config.toml
n_layer = 15
d_model = 96
n_head = 3
n_kv_head = 3
head_dim = 32
d_mlp = 384
vocab_size = 1024
activation = "gelu"
norm = "layernorm"
norm_place = "pre"
norm_eps = 1e-05
positions = "learned"
qk_norm = false
attn_scale = 0.177
bias = "qkv"
tie_embeddings = true
parallel_block = false
extras = ["capped logits"]
init = "uniform"
init_std_qkv = 0.044
init_std_o = 0.0
init_std_up = 0.044
init_std_down = 0.0
optimizer = "adam_variant"
lr = 0.0017
beta1 = 0.9
beta2 = 0.99
weight_decay = 0.11
lr_head = 0.0175
warmup_steps = 224
schedule = "wsd"
decay_fraction = 1.0
decay_shape = "linear"
final_lr_fraction = 0.1
batch_tokens = 8192
seq_len = 512
doc_mask = false
train_tokens = 85080000
steps = 10386
dataset = "wikipedia_en"
Each number is 500 + 25 x the weight over its row's rms, rounded and kept within 0 to 999. Layers, rows and columns count from 0. Numbers have three digits each. The size before them is the row's rms in percent of the matrix's.

# layer 3 attention output (transposed), 96x96, rms 0.0511, rows 51-91, columns 0-95
104:463502482505544508511511488485465473478517478526521522474507517502511462508499498476462485516484502490490504552522506506445474468475516519512523481491512519506516450521563520507510491463477528493444512480497474516561488469489504529517526524482494518531493573497511521533487501470532472487
092:469564498530533490493525523470469528490481496506431535510471546512536465503490496490510476500495498488547506500493489486501491502512486503477523497504552500517491519479489518489519533499484520523512504482527491494472459503477485502520464475512519495479509587493545479505436503464494467491
098:518511467498512492497499504490486518521477488485484473486572526479513469491560533504504493482514520494510509498523516472524501471511483508438448480525494530468501505487507501459514490501462551494522468480445542484516489472514500465504479511454556458522539507496520511506508510493505533535
101:468504526517532528500514479455522480477509486530459508489508517492548454510465524494455516517481510507521498537522506529475434508524541496531505495485503505538514464473537507517520502480500485490436548489530499479517476485510490530520489526510503518497452528520526485495458484458483486482
067:522505493521487517492535486462480525512516508494531474480497494484524531543483511530493544486526504437496475486511509530506452505496488515536520487516485436514457523462531528509504503501492515445529495513516457472495537476495446514475489473495500491491547533469466518455520509485501520478
108:479537468497498488499495489536496536497485500464470477533464492536530511512517512514548490510511505498529513446473500499530517552521453538498526494506501500506488516499460459502491504508497497544557522476488490522466498501493496455468490429505493470449534467495520503456530507509510499502
099:504524475501488509484493516523461542490478504464500491490508515531487506512518444513515519501512495497491496480520495508492494499482450509454543491525518450496469542477459524537501516504496518479563460484536460508466529522487481473505494444520499479484528528479492557480537491535515468502
108:559468497527466521472504537539465498494471526489539469492502450524445548532517493516556507481515478503467467476501509499478519472497469503500474543524493481481508480513469469482486486529517481499537463532477524510497515550520535482500510539508507480505503476508494503482474505525489521472
117:502546513522527494462524467474474529488491454475509509523514536558490505523449486513469500526503484494496503536479509481474482518474491477538522481503512483497484510483500534521473496531497487486455511533550486490494500560529504471511482497530503508515462478492542473461518555476481500455
087:495493534490505537525455546512512509500494511501474483543422506490497517478541517489500517504502485486514510468494467492500533522520496503490495493516500555477484500495506489495526477501517479509453511470502518498496457464498549479469526522475531470476511448555475495473564475484530513514
101:527522504493484485493494468531461540488472527477473474509465495525491530483500486506527516451520479513502496465530469487546518479512474521485492506548474490516470540488471475520480514525519492541562452479517512505458530537480469480499502475481524479484500526516526536478536471529469508513
101:489521507521499496506515494511438474467479499516480508507475493507509476493491445498470520506501509503490509510539519518499468464511501517477533482470489516545482514476538474526491532483465496497473499511531465520514541472502481519512514502504463485494506635510503498488520480486517515500
116:543456492477484494501478464531501499495483483476515483515489473514477528475495456506487538493461498518485496495531510493496494501489486500481511504524455485503479502502512478526495515495507511471515458502519495514506532510516498502506547502466479506514495465511459519488634482548531511529
113:502496501515530511498485509483497502532516533479436495507528479506493526488490532516463531516489491495489532523513505474484517457459537484482521504503471480474470482532484502460507434577508449475482483507517490510468510522537489460496533504520521512538537493486510507478548498479510487465
098:468511508494530493508509504452502488465468475512478513538502491497491537472524508506480513524492510488535491505475470507469524508509452483480517465461538476531522476531523483483507504496496496515587549449475484538516513500502485450512506504481472513541460480505521539483523490509549516509
092:519505489535509469494494498446520525543491505510464519513515477465479483507523526495482532510454497497488469501482510497531518542475532488497512529458510462485509477512453545526495527535497503511476507474530447468489510493493477488515481510501544457475517523477544500486478569467497537498
109:491473453493503484486518509490516508499495478530495492533503483512505494543500457477502517544515522516521521526465509517464484501545525490547504472472516477536502445513487506459532518500493515483447551446474505517549532491498485476550496486477479501529464507503490497485508561481497518477
096:546525473507489506479516519503515521521514491508499456496491528508520447519519508452497498495539530507493512497489485563542499506503498519527487493529454517487512494463488534490503491488462541518483485522536498496487513480410505499492461508506484494425496517471493490503480534472500459521
092:551511472460501509455502473500478483520532515525569477475517492502508492497495484479484502504507501512478522491464501566506500500487517506511469504545550536499487500453483550524495531516459519491497509489530543496518534476449519505483461478504517514466509526479457509505476462509522481514
083:479501536500527471508537531512523524514481475516495490508528506473490518497488491523533513475523479454514506547467515453528494474529523529531487517468459489462491548527533474454509461480520495481458476523491488528471445529521552513494508486500490513520521461462503482516509525494486500478
100:511474485524500468473471466454496548502488540489478505533512495565523487476497487508517546535521498529542504522494501484499507511443534466502494498482482476495498463529502524524473484554533497511444501486526478455505519508496487439517502529471492496506512515485523520471499507453502485518
096:455537512509479489489501511524491461474564488467454544478507509454470474482492481487471479533481532491462496507526500515510488465520471487504503499525500454528506489533489520514487501501494509523533547520518542493436560483518508519522507467531488507468502498488527499525470518522506470497
096:503466498516512468475512485494498507493440498540569518518532502483478528467464489516521529437514488498534486525478527496479482505525463515490470521488514532502533523492499477529483549461517537492462483485521499478560486512469487525476483512488514510511483484517479523501481488484538543529
103:481492503516541469469513500483490456495515488493496497528515457503473485465483501479472504556526512499490516544490492548472515468510411468505513499515497508491524475509508521484463502553485530523543503483503544524519540467453477455509468506517497514516513500527480523511519496514526485514
102:536470482483452505517465460501505510512492529479519503497507494516499518471501504522478541470444496525493512484493500514483512525445518476481488521525464515474507513492471511533491497509513488493490443509534492456542486526513469505492517517506524492518499459506484525504606463476520510519
103:490476531468473520529481485493488491495484514508504501476497487501492542525475491543520521449478468522503474480535517475476482487531532499454474529475525478523480522476512470525503499479538458462476483494481491524498480543562517512513547502500531494563474511513519489518497459518465534480
113:473492499512456503542505522500518522503481530470437503502440562483505490490501534475487486469481525445485490470487451488488518513492531500486526489481440518482523474525534497462506489533513502508535509541467472498495453498519498494529517525487486490475523500524531509508536521491495527522
107:499508461509482474492498498494501449474503491491471503503493511482473497497498517473507488536481520513468512469520465534503515488468468473496506517517540489523529428542518519515494535543514523535563522506449521513491507494483467457532481514510480509506520511555519515492431513513484525512
092:512519449512495479467483478521503461490514550463509510487471532508483481498491521468498469515501513482461496493519501538516524492496456518481482497536507554501523467498499506543461512509485536563538497512520545472484535471441473507497482520504495504447499505533470500504497507514536486534
107:529470465520504507517551497543511514482443470518529480526476557479461486507492495472522467479517534493476492510487498508530506485489498503500500493522441490478508505479519477451501509471513526480513445537479526473510486522472492541500511549469471513498508510520482504474528550512506532537
091:488518540487463519492472491463480471512522513471484493459545475483501527480494514544485556426453475496475488493515482488502487473501523463518499520496495498489496527495504503534467489559502501510512484513507515525491515523543526521496498494564558505509510503474521500525528457471479495478
093:502507502495448480505470484498498500498464515467518549476516536476476447483509485497487523430479524489485474476485498515517508533486516491499486510485461484488526540492532525541496539480525533497469484523549466446531489519478504555532492523507512489463511510512524497519504523495490525545
122:517499511512476489510518482524509503480501493482511446441524570440453498507489512506477487454478502465463512494494483508531518475517536487516482497524450533490507512449542491487523508468482526490525464527505514546473500496519523553508523508528540507477504484496492469507526487490479510508
094:507499523497497498455500470490496478513511480523540499462526489481480497487480477509452478505514516515493501505481521563488491484581482515500463502498525498498495531467509539510500560435456523471469534470526513547507529482525521519519493485516550491506472509479495474522480491522502501509
100:495531482501490503479487498534471477470542503479531505459517552498481486477505492494466454490514531488463520482550514512530494475499478501503471468547486505516512506514484494527480485435483508528509504518539569484460564499480489547509496466522483493462524472494501490524497508517503479515
099:538502446487521471489475525498502534540505563497481499558498499521525512508490481482516507512479465495502511504497523471500487513469523496533532489491537526500504464501442511477504504570518493505468504483507507464517510491473475450485460494505486488461531504493452529468543522479525510489
098:492473531518497502536511480482506536501477479484461516520505496515498532476469494535495537459503485472496508511518506461490484472510540482498504503460453486481509519516531496467516482518528473462501485498477441517479471530586518483518552517490474487550505488486537503500556489489487506497
094:506502473545528505476515490478503509504499496483482482510462472551539502468539501504494489538512479490540507496504464526485515508465438522474524460519532514500508475527511515528479479529477494546572487494490508495500518485466478474482480534450494501476482522522496546488481479501537459532
097:505497481495491498518457465467488486495498547467482554488487491533495507456520509524457519478442497481490495469482485504471519521463495483474507496488551509491498503507513543566486541506485499498498532471509488468546524485512485497513499504497520491479493509531502538529584472511530493518
098:462499512487455487518481477498466472441533487472535551473518505521527490475489463512467471478482545500486496476540488539466470488507475473512494485509521452536509490523515520533466513458505497499517560519507508514507527513545489524538505469507471496511498500525538515525471498524490477502
113:496489523510490502541508498487507519480477528517508472474494532492540515513494517519542526445496473473497487493488432443496519505496567498502496506465501542521503499485546472484529492501512496497525496522452462495511445518537534485506529543463502484505493512511511492505486476476443526496
# layer 3 attention value, 96x96, rms 0.0549, rows 52-91, columns 0-95
086:510509513512479551526500521463477518488483474521485507493486569462485547524521477470538541525524464506514491502487518510497487477550492493505500487546526505552456478448492463508488502519468471488508510464515488507475520459501496490536455469469498494525513540486528461501505480498498510499
108:513502519501514542565530515494516515521468520508508473518506469505494502506495484458513500485491487509549487505540489489517439480514497544536510532527474498518452515493482501486530480477466467461464500525475475503495494485522509555513522507538487584493504514479491513485515471501475466474
099:515533478468519544542528484530482487449514505502547533509478520501489476493528499536490452434507465520471497498454495515512546465517509521506463523484497538479512541485485473512475455478494524488472494529521469524487490529494499499511494462489505466518511500486503489527482550512519475520
080:515441522480504509527485501575501488522492507520476506516524475513495467473561478445496413485495516546496526557505491507482515488491447511455527489503522499481493505539465512521513470471526517503507499541513479481483463511509492509514517514516500501515491500503511492477481468488515501486
112:481486518547490501459492516520532489494461502483475468474499555481510523465477448442492507500492507500520483506522506465540475514548527505479502516481544532494531474500520546527537537533445498537488508479520513516506476495481501476504465498467498478492472510479521523529508458490502528486
102:522487543527463510490462497527496509523507480524461502525508484497478568487519504452484506523519524506556507500514490431503477537514444490496532472518517478486466496502503475526518489510511513519467532508521500475479529461496457534488505533495487512500515507496494436491503480477518544479
103:523485503486532422473485506508515510516507524468497497518530479498520528469509554473467511510494524455545512518478488507503502497494446495463470498502459462509531514534478522510515565542506489529504544498489469478475543483539497535482532490529506498488492474479485493503505515519488524522
117:498492496497471536542507493519514492480506485528479547476537534471484519497546487514487509460503504508502503507509546556483534474463508517484438460490476484508525473494473535503473507523498496531512489469538497477507533497531523552496475534473515495506512480497523500473493578503519529496
099:499498488502517476500568483493500474513511495448494482499479544509540477497472512509529498523495528549471492503469519452490434504502515517481500511506506481490531518544529504517530527541473534479529523457486489487485499492449475489486497437461516524510507511501514506494506454503495541470
105:522472521485504521516478490474487528487471515523504497470535496502504523485448477443518526497518519467496464505480514480502458504551484481477463510496490480514508466528508509551509532508496530551524509494532526513499444478518488495527486514484500512515460523511508466508488418516495514453
113:519490490538508526520504535476443490476480495518511530514458494493470482527561468450520493461476489536499500518494472496509533488541505509467526490475531506507502545449506457523458483490452492507483533522517503516504474471477509495498525479516498505526506549459487484472484502483525506540
107:543462506476508440494512475520504503471510487488493463514493456532463503500499466496468515506472530487516496505538467452482485527504536462477513509511464443501490473519499494528531502515469535460479457517492506521501488512509478478524553508472484518507480498526460512490521469522531547526
114:503441525515504523533512486479512501464494504528486483480495473473504471489505522462535518454479549512498534506468495501546489488539468484494494479497544551513503516487555484526515488445502527486530470521510493488521463496520470531535517440465494498484472502473506507516510500535518529504
103:507500453531491535495529475511492501515505516481517490522464435510496494506509470511516459519512493513490504470541509449502496541498512524488529491502473528448457502535471455526478482466508482486443505507469500480490474561502518492550516501507499552535529510496514481475510511477508507465
100:517560498452472521513541495538508539476457431480504509504487485500481482488536503553486513526476561478491503530486486541504504511493470495547504478507473436488518527469504539500498453443519536511511520512505514509510492514505509499496475488504489511535484470482519490498508514492511486502
114:490511501473488502463469479522522462523500480490500543508511471530497520479549551508490495436419447541495527514520507493450509519484507487513509488523485523536483507529494492480490433502467530481500510506469492498491500492482480520508511501530504505543542511487531493471488533509522500515
103:505538519506519473463469518506516466502472495516511523470509533495506495510501514503471463505476544530491507539504478521500466481474499514499512538535478437502520484508471511469531502528535529534486530537509532486502513442486458545452489541519522468462486503502495503537492536484524476488
094:470501465501495527471462471521519474527466533526494502496501562470526483502509491526517563556480469476484510510480518517475513476495480519491453512516478472504487512527441499467468528516527504532481466508518492526492499464504503545467483517513529481461509503531487523532517530521529502500
081:486497511492481510530488510478493534485506504516490530503510484487511508495510511439490528439489519537575512472517468512508460557491504459501536449526506508516475469533545465497511534473505534475556502468526508496489542536513475489517513513503485468492477501489492528518489483478502493476
105:527515538436517524513504476522503482457454477488525481522517470481503507489498553543531464420477518498472502507523480465519475465526508517531503518506496509493542503473511536492503497464525502519530484496500500549511452506512470526490491469471485479517476491508521513464481479525495508492
088:522518481533527505497487529506449506487533531464481497411486529548527454522483483486517472512510517557458471503479502556522531489522495505505501484537508535490496515465516498537484526502518521462492475534518495499489501497462525517490476482476526507502482462492483476473504529508492514502
097:513534516468453533511543454523513524517482523478524499552520508542480512516518482530468532517512503453498504514549482498516498521508513480516452474536486510500538470500498483494454501535476476487476504455494521498483530539482494484489494534581493487509512513494517527470503497497475488486
095:509515439522501500502525493494467452514479500529494506469512529520497473503493500514534485485466542513494501492517511468511519511494538564515445492497525547486484476541471450521476492516486500501474465492484512500446485488475506514513502478522504521491480474466487531446511448480536521470
091:503507551479481462511499437488558507466484470485521468498506520508486508509479500534494535536498526467452493498479497487488462508512509482506490529473493474487561530481495552483501522547505454530503463479511509532514484473527499472519499449480483490489467495521481492519513500528485543519
093:511443534473487469527508524485523533458525496489511490558521500512521508488498489483519516499531433469498506511486515489520519515545479491535493484473473501543471543507533455532484502536507461505507500495501477515475498548529507459530504488472514513531507535520480460474479511525491529520
112:499504546525515516474470504469493492469507481515471506495460513527498527507513516534490443487510529552508525521460478460467466515480487493482574525523538555465491529483559497495538496485543482517498478499492491470498514490524513457513523505521508534509511488467501490517504507500499467517
104:515515458484472526491510484483503484553491504512466524477479510545532491512477485529543450492506483492470506521490517486504512477544451516523472532502497539492482516511470470465476472478531481508446493527496514472502454478534529454542531511530533528500471471489496472479502480522506511514
090:518541478473507462471485505516491479518507508496457514464502537514527455518475489545472483511487547482443484532498479513531516488510462550495490532498515516491515481479495500503496511530476470527473518444494533527473509478490488501483512486485541498466494479476476511502518488534472421502
112:508498544548499498501495496499491468526496511510510524498462446524471514513502511497448514462522479510523495526526486469539494489496479500510523497508521478501504484547504487481487482508508508491525529498510500480447524440514490469460502548553560497460554481476488511532498529488519453496
097:514487477484479527549490511474501545450513507525510493443509565501500468480500465488541518518506522489513526499494531530505534522524527518524480473520495507490473512454485520500462497483495444504488471522533490530524524519484487489543505471482518509480435505503484503501513498517502566505
100:520576538511475505492491474519490539475488508475486494518503510528472514523505494529473480524500480481507487471484494534474461472516491526545503514559520476467538502479508558470515477524531502491514523464518545531478551514486513486486491505505512545487475477493476465496479520490482465529
121:479478506520473485511446505512526505548513516496473561479472534502494495493489447469484471505510510549515504496484498543508480488519508515517511506519500500506482504453490463490463501526514510489487496513518510478485560454470497460507481519524544507502472486470480507577506556492507470494
096:497523464493480496455501494527516476509493506507499539512526571500491508482548492480518543514509443532490515506502497557523535491486560519517462495531480463521459484478461460506497501530500525515462479545488508502509533515479496515477508504553536505530511500503493497465487528488492483503
103:500517526521545468518474502524489468523505537488514507420517502525517482491479441477506523528505516534451476501520512562529526485503540529487499538530498503492477479430523523490478535533523506481492530483489502497509531478486506510470490488476507516473490496490506490516486477510507458467
103:492495512445496516506502473534507470510503493515486485504516480490505506498524538540481547516447567465460506518490475480451512484487466513507499466498510513496545508519572508488517470445453501484499498474497470480507521471484478500526504481459494470500471510514533522551508509508499497513
096:500473564508473515538488510472491512464525490530493495525470497485483512488526515449501474472479492519545542501479480480495457521504526458504556493488522527512507505467555459530487504463536491474500466544499485505500480532534487470518526486493481494545492496500528474479492462476504522489
094:512524468479504514493493500513488470499487546518508492490460459467481492494442524507498512514511524468526479529529502461507462485532511530487486507447502509439495515484450474500527520485494466532440515529468500473506477545498494524496508505483450514511516500507485521474530482547488491455
102:512528493470460507470505473488524518480510484483461455493481504501467495489497477524496523559501491456473475521474501492474510490479513556540517511499522525457511548454485518522497480506521480489491490457479487532522488562475561507524496473454512525505479517516503453489519500526497493502
099:512513497504526486470494487489485493501494521506527485436515493546513506487497458469530483513508421513462477487488504533495506493486572496507511542497480533499512522467457509504489515529502456477530497510496468518518502542504511475515482537495530548538488510507523480433499478474495496502
108:512479492464482476513416506498521527486499484520486538555488502482516535490493532495531434506505512532541512502511494456458462495503486508498554500518477496486500509463523497475488483518504471490514515506517489518513484512560508462535519503513478502541497515517516479552481535492483466499
# layer 3 attention query, 96x96, rms 0.0868, rows 64-95, columns 0-95
109:545515494524519465438489509488502515486496450478538470509532479494501499535454481499449524514492517469495514521513513503538523497473551507505457527475463448518509519533497532500520499506476466518497557513477514544464524502480521492485510506487483509488497479503470544512488513456499522520
105:455498520461497520541491504526504478503507532538497513488455494526497459484519512506536502467489454526484502503510497508466517497545459491487512486515524520463499477465498455494510514486531532468501431459515448467515490490491481532519472507548527502520505492481535462485536484508521471508
117:500500538497491509493495521497497479498531488505478435511500455551498489483507495537486512485450477483520535527535515490453491475492473499493509507476474479497543519492486460429516538470518505487495490493544481515502511480498500543514539518542483483493519479490482526473525527491546446474
114:476488540462496513505490504491536478488526507515486477515505464541496469463482490539529485459482486473523537522519511509453518509515474498477508525505482500488523522479496466440503519475497524454513464503561447508533506494500512537510532506547494492489512478489486492487500525520561459477
112:497494460493480487504500456494482498487488503503533534509483561469507513539493494461508493501504512512463489439482471509530498536509533507566479520524509497497467475519488509558478471529504506501515496496428520471505485511528480491481472483458514506534492503480491477505530500514449531540
101:497494538505521480491480523469502492503529491474508478511520467537504518513498501526463486558536513441485472512506512500476530478491501499492485543449491474488493515531520505437534504473496480515502537511519518544497553496461501468479503547551495497446520511493482515483474518467486481515
104:482491538460490523529503487501516501449504485538511490501534493497488483484474491515514509478473508535501555475521505487471496521509464500519531503518465534514539523447497495484484515476486545465480458452533457512517474482522500538497520463517495452542495465488464523522497494501540467513
104:487485518505498500496454523485507518489455501531465495484501488542474492479494527538492514499522545503552500535509530517482540525489465523453471523486504543506514526462497524474490522475476467497484484504551467468507505482464521506544501514536518487461485522473462470525469479476544498514
103:459534534480495514541513476488488488495494541518520496473497526497522504484520529484545519464468510557505536483501504486480477486516459513505554462508504561526508511486474488477478503494503539459497449446482494477519480499494492533537486456497528469543513494498498499534525484502477476504
120:512532491528496498465509497505506517486494480477514496480531504474505502499491508499455534516485551498519483500514483480526494484465522496512485500463492487504516479542521575526525473519481476564477547507454540529484485497508523503486482502451490490492487479497474562532499484489441547520
112:480505456478470549531511526516469495522454500493473513513434517513513509473572549510522503488527494503493494499504488490483503474513440485478507468505550531461496470453522499500509505486517476501489466496538492455532489507497489510515493501532538512501497527497507482445529481527515499483
119:515500516499512489485481521488492516510548483507489462476523425531476508482459464534496483484453479494536535552510533507479507495494508506443499513480459486513514536512485481475505530461508505497499501532540461524480534476478525504525531512515482513480492496493510508530487531467551470466
112:476515535449511513520488509497524490463517490525496479497509488525492471464469493549529484469470510495511530510512499510449504515512478503480493511489458493509531523462513473454501518458496542477506483482558448510520483477499498534517535491540480467503509469485458518523489498518558457496
105:466484511474516517504460530470503552496505485533511481506471492535508477490527533485502509479535517486549508497531508522501511502515456518453504525491506517477502554470507521476478510455462478484495487489536445483529493539465508531512510513564522485492479536496472452468487477479514494506
098:470531515464501515507481505474495464498490527481491502505457527531512496514512519531497468530523513453467481487471492518451537492530469505510463526516526527466489456489502467445528533458514487493531482502519524484539521493461498489521502533526505514449529519501474492449529494537518487506
115:478492497499536493500450536502522505522466499517480489538486493533514493477504516508528513495534490489537499529496501515483552516502451538464478521480486513507494548460507489460503536482511470475496494505551458486520532499463484492493502513557544503464502533494472466452474492485546489523
095:553456485501495502481504525531527486505511499454469463536504487484526477488506458518497495517493410498500532529509510488487525471508539483523503484489462472489478505490500447508523556528499492466500486527494504518490528510503484499466509518517462537502513499510546500481523553483540481501
115:470501491507508502511470512501477482511439521504495521524461516532503471509560555480527545489532492524474484515493504516467539471512460514476495494488575519486482502481479488477505516499495483482493483477505521442513515498455485523538492502556539484488523534487483475491514471507500483528
128:510506481533513483509502542519485515532466501528456524460481450498479507470507512514497478469478510499513474540475525492503480475492490500419512469510527482511479503510480486505488500500506491543486518533527480479498501481485528492559499489498506537470496525529560472560501480514484538456
099:441492510478513514551466488498505481479460541555508540511484519489506491488510537492543458495540540534484501481490513505467515522532456520510505526516500522518467509443500498496477512497491519463506463465513459460533484497508465506510506485516539495525490537496485454529483492522504488498
103:524509515534475498513511513531504510493490493509477532461506478464489496488490504499476498514507520505490472520482497477543454507461511458483531463501531496517462475531502503547504495540523501567476532530502536496475483492507513456494478509454478511467478520536528503569477496511465548481
091:472526456493502505520487512490478542497437496507516545521469500484494484481519531489523486484543536513496493473520453505503473495527469518486465485516549520485487490468532519505463457509485471527510514520527465486501481465496516524507505475488557521472514533523477456521482466516479551492
089:572492499499496504453471490494480537461498446470534481501538495505501490547458456493441503520515495485512503501512508528533523513499560490517482533492453494520507522526502522517522505478479465516507533532473484539467515500488518478478508528479490509483464495491483513479492517465533523517
105:504472491510514503517451535516502551498464455508495491542541487496501502454490502506497515476514514491549549533520503520502494493494474510449505498478479499514517554487516526478479520497471483494442501511546460535488500463510522516487547507517485462480460499499469504500463497465550499509
106:515498516494525512486472537504536509489493462535490482481548480508472520461469502551474502477461533479525525545515538497477503512483482517455538498477456493516528548479507508462536512492491500508476528480553479537477504464498520524508537492496486480480490475513495540527466485478542505491
113:538508492525529479460484514520490533516492459513490479493532447503488502493450472517476524476494522491528482551507509522510480505473517515451471508477470462509522509532513524499512501483479476527515542535518488556448528475500549492518511496514479511454506480512508521547467503473500527473
110:511479516488478519511516459491459462489510527494523513478490533492514497551503481455516509517473444540468506491510496478517478484503516466538539463536490512499492475510464473532481516493527539471509487464439529484502512531496486498496479479468497530562510477499527479497529517513468458514
099:485492494517521471497470492490457523515448483491510527531474525503508503529503526465514535522562531519510470491512481524508542478483482546520462528501522506521487482505523532479476470504479475502517536508477519474483536534463482516503498537516524496455509519499422481486489471497479508543
128:475498494502546478481456541491506525509496491526472491510483453526471489471486535540508502499522492493540493546493508522476541496500464532435473521491491505496501542469506512463507504477486467499504492515560447489501515479474503505511504508540522509452486529479481469517451496471538499494
107:512483496522495522512507547528550480535508500499443498464528495500494510479496525518503487497507485483495501584493529489485496486492482490466520448472521466483482474474488439464514512522512508502480507505545534503471536486462535501523491510515479515479514502539559524519484484488534472483
098:544519516505506481467497528493496518528558472465506459497533464511526510492493474532467515519466488480518518556536512479508477492476475489469504463459482481488555511540510484467521512480513488510487524525516514557477487502495522496532504504503473510489502468512514548465504516447533514478
101:497486503479503495492487471460530485488491505510513502505500515498478500542474493487506499540553498487467486475486488513498554534516524528534458553531470504497476504437489495515500492496474529470562486481483496461502549544480468501460497507502521514520530509480452490463498528526503463534
# layer 3 attention key, 96x96, rms 0.0844, rows 64-95, columns 0-95
114:505478521488510509487473466455529543476507504504524470502532502496465495478522506528513522514505481479537495546430435515509472525511479506521469509490507470508509477496531505551480476496494499516487505450499470452463521476505553504477523489494500526497513494538463536502525542467487498503
103:495500480523509499501517580516479493528518503463479518513475519477539512468499493500502455480482490530504549475566555474502519487497507504472519470507498508495530498505490482456504544514507494478509518528508509529567496542494444498533470489508491493489483504477524493485468449521502482493
114:471516484501501514439500514473533526525541531481504510501502499512479505423478481534516461493487445483508539542516519512487510505516504499480482526520503525509585493510512498477488492512499503478529492494507451463541504505497486513507491503527515503514468463498505524474480484434507497462
118:477509462501518515445520560487493519526559519491504488501509481510503480424484492539498459481489463477513527517559530496486499515504514509465498520511499491478560472518518501481510509514495481492515501507521477502563490547503461490501492512527498512506463492486513507484471479478525505448
108:510474510484507460545500467538483494478523488501523496498516485461543505578531512478490497518524549526485473474479496470536508520493481441533500477465489452512451503514478487519509486480498519509489542516488541507474516488477510510499492495466452481485531472499494491515493511545480487540
101:469513517531515547465488505456521510491489478468466498503501511512469519475514506480509515479480476452512530528474517525477467499492559516498519544503500503527527505494534556520509485536519493498479432461484455472505505496512516534475504504498514503513462520492502540469506506439486530477
102:486460478495525516479533530501497518547576524505527485488494487494508504485505499542499468509501478484507487522547514474505518525504477526492475513504517497466537479517510470488534503456477474479492530532499470511546539520505528496556475507512449535489476442488534498495478505519532471491
104:480486494483484523473517528464453476537474496505484508517469500521477479457516516502533523489474519475481530527484497541486470478503532542464513535495541517485532480508520509514498503497482506471468458523507497494521467514539451515504531478520526525543480567491487499500498464485531486445
099:484495495494496492493494524526497466536531484499504503491457496515518499539513476528510493489479540520483490489527508461503528498475457493502509441526518528510488492488493498464507508496495507460476531564484566517545515509507488502551457497497480497491493446486549488521494466550516471546
113:506497507500497489497462449482530493470478517496507499502489495534470504532497511485507549492510503479525451524430437498521521527516444523501494486476492480514467504485492507545503481498518515523488517476492525473462519449508557493495514519467473521499552514540480507493519534475494491535
111:507573472525448482491521526526473493517435478461476531513438499514511497488495492479505491496518476529467538464529528516492517478494543497493532521509476515509500512500459510443492516513508515483510503520513495518508464519461475514540498475512502499510538536457470466477498476504513503510
113:501491519496522505465507518465525501520511536524498483479542507515479482422477504525507481485485476485489521543506480518493481518505519552486501507544524520505588476489526504508477513509484485488529455485523451474532470516513473483498512498522531495511473499516501531511506472469530492443
113:485482476483520518430528547481491519542545519502505488485516473494478494445477509553511468502481450484528499523532529478493511519510495518463487519489529510480554482512498493478511513505511486478502491527509454506579518536510494494520488521516488521508458488492523516490466494475529502469
103:505524465490486554464527558488464505531485460507468537513453526506476502453546522497509510484446532505470517512503503531473489468480530556474523519492521531512525518510519524490518509501495523495455454512504489497518471499512473520494502453509511501521488528497477501477500472534503504465
095:452527502517494502447498524493494493486497494440508498536472469489519504483506501451499488483475451497509549523542572516499475508505519442496520568495506519518528478502488510491487483533526522504505494538473489486526481526477493526508515502515515485497459534474502490469492503455510535514
109:484532511497490541485503573495448524515481457505456518499454519492469476440525512504514506497486514494495540510505525544461468489504540510458529517500500504482516510510517523488510501500495500464491460488525475498523464530519472524488496470535516502519458548503485511495496490504497509435
093:500521507535509515523527514498542549476501525469526505500531482488503485456455479536500477512558447517531518475546506515501500515509504477545484512518457496491514480514511480491479485496486502517562492446543480480500496528507473487473501466529507505473468458487470523504478506459480484479
109:487540495492458531492497539491470507529461441441476529513450515503509493500527496480517515487488520535495537472477538525476491468504513489480533472490497507511500515522496508463473530508482503461459497501495540514528471502514443517546518458507525488527489540456504496507530476499482502511
122:496505523500505477504470504492479456511426493531434526505495509499488495506484489500501527503490543513469497484467491516481498466493506535455498452518523548519492475471473508477482542533492484496506487505512507506483445479490458486479546504527543505478529565508503519511538477504528512492
097:484494487485503528518522547503448480507480428509462518496442492483518480519518513484489494512488545512475485472521535506495491467471518501479521476476506519492496498520498489474539519478516517474449484560502503549532499521523472519526489507527481513499454513468544483513497464547513512496
101:510487527536496486550487463473500465469456493536479525497502505497469509578479491479492532487517522519501464471477483510493508460501486535505501464507492519525434517465460497522496515511500511516495495483488502502471486455513503462472548530499510515481554545518525515504530532496519508503
094:489533460478469495483498525509471482522441453534449515494463498485469516521520507473503526515498536514472485453485492502478487455503524523489528486469519511491454514477481509479533501469505500501492495550538534537480479474494497494515544496487486514492540555511502488497524503560526507502
095:513474522515489530495499437439510513471503539522546484501527493476508490459513539494500496505531477501491497557471441520522478536485495520555483532507512483501526480486519496545495478481486500517502470466494457470464508490519546489470531461495510516505492490514461510500515532493480499474
104:493512489479487535487519510459470513540487489542464523482462514527456498456517522547500524536488510474496502514474482551454477500505517575496494528522493506447513492494494501496512515453485474470509466483536456494519489489527490495508507505527510520497472518505463505494510523492512493436
104:490480522508534508459502511459494506531496510522460489508493506526463484454481501546509515492491475432523498548485489504480505529498500570448464516508533516477532474485514485508498486473503483473518465494522436462522500488534515484497499531510507516492490509516490531487506510454528492453
114:531483527462504486482468476470531508496493513560471497488534499493462489457486501545518519480494505486520501535450443510474490513510512570486494511515526501485532450480502507518496487520471462511495490477530465476479489483505514484483544516506527515524489559537483523503527521474496500473
110:501483491511510481523496454514527494476539505494551507500511514475540494531505483478504460506526511552491503493531522462521521497487473445545490460501506491518497501503491489483482515518494510496528559481486533519511536524494516479515466482490481463482502401475502475531485485522481494537
103:470508480448479532490492502472484525484470438487502524510455506512502507508561518454517526512495554512481505485430485536487491480497520470533524528466501484510499529498504533502493511502479494479476457513494513524480471484495510533523507453492503504532486536498458485513545515511485546506
115:507503516487486540466508569476471504511462483508463511502469518495469486437522509513507512508472512487487523519488484525475484490509531546454524501510531525479526492498520510498509519496501502479469451502525491511510452512523454517489521494524525525532469575506482513489520471488513513444
109:483508524516544504514506514492476502502441488489446516521509508512458477486449464519504506489491473462529523475520522521449504476532507528487489517535505547512506494505523489484450505527497447474542514490518480490492478509542466465476501528506537493481500531485540512484489504442532510492
092:523517515537530499486496501490546504523527544502515477491522504522465518440492488542514494493511443470522509565497464506478505519518487513486458536560511536512553499460517524498473462528506497519527490468511468451506510480490519485477502514501513498500492498520470510490498521452495472479
104:476481461466501509512538541515466528471538472487552496508533473465531483495532491468506464505511506507512499485510526493533472523510531444532515522446510470489505511538557504526521486486493515507476485530495507526470527558512518523499467476496476482522460472503517498490494507521474535500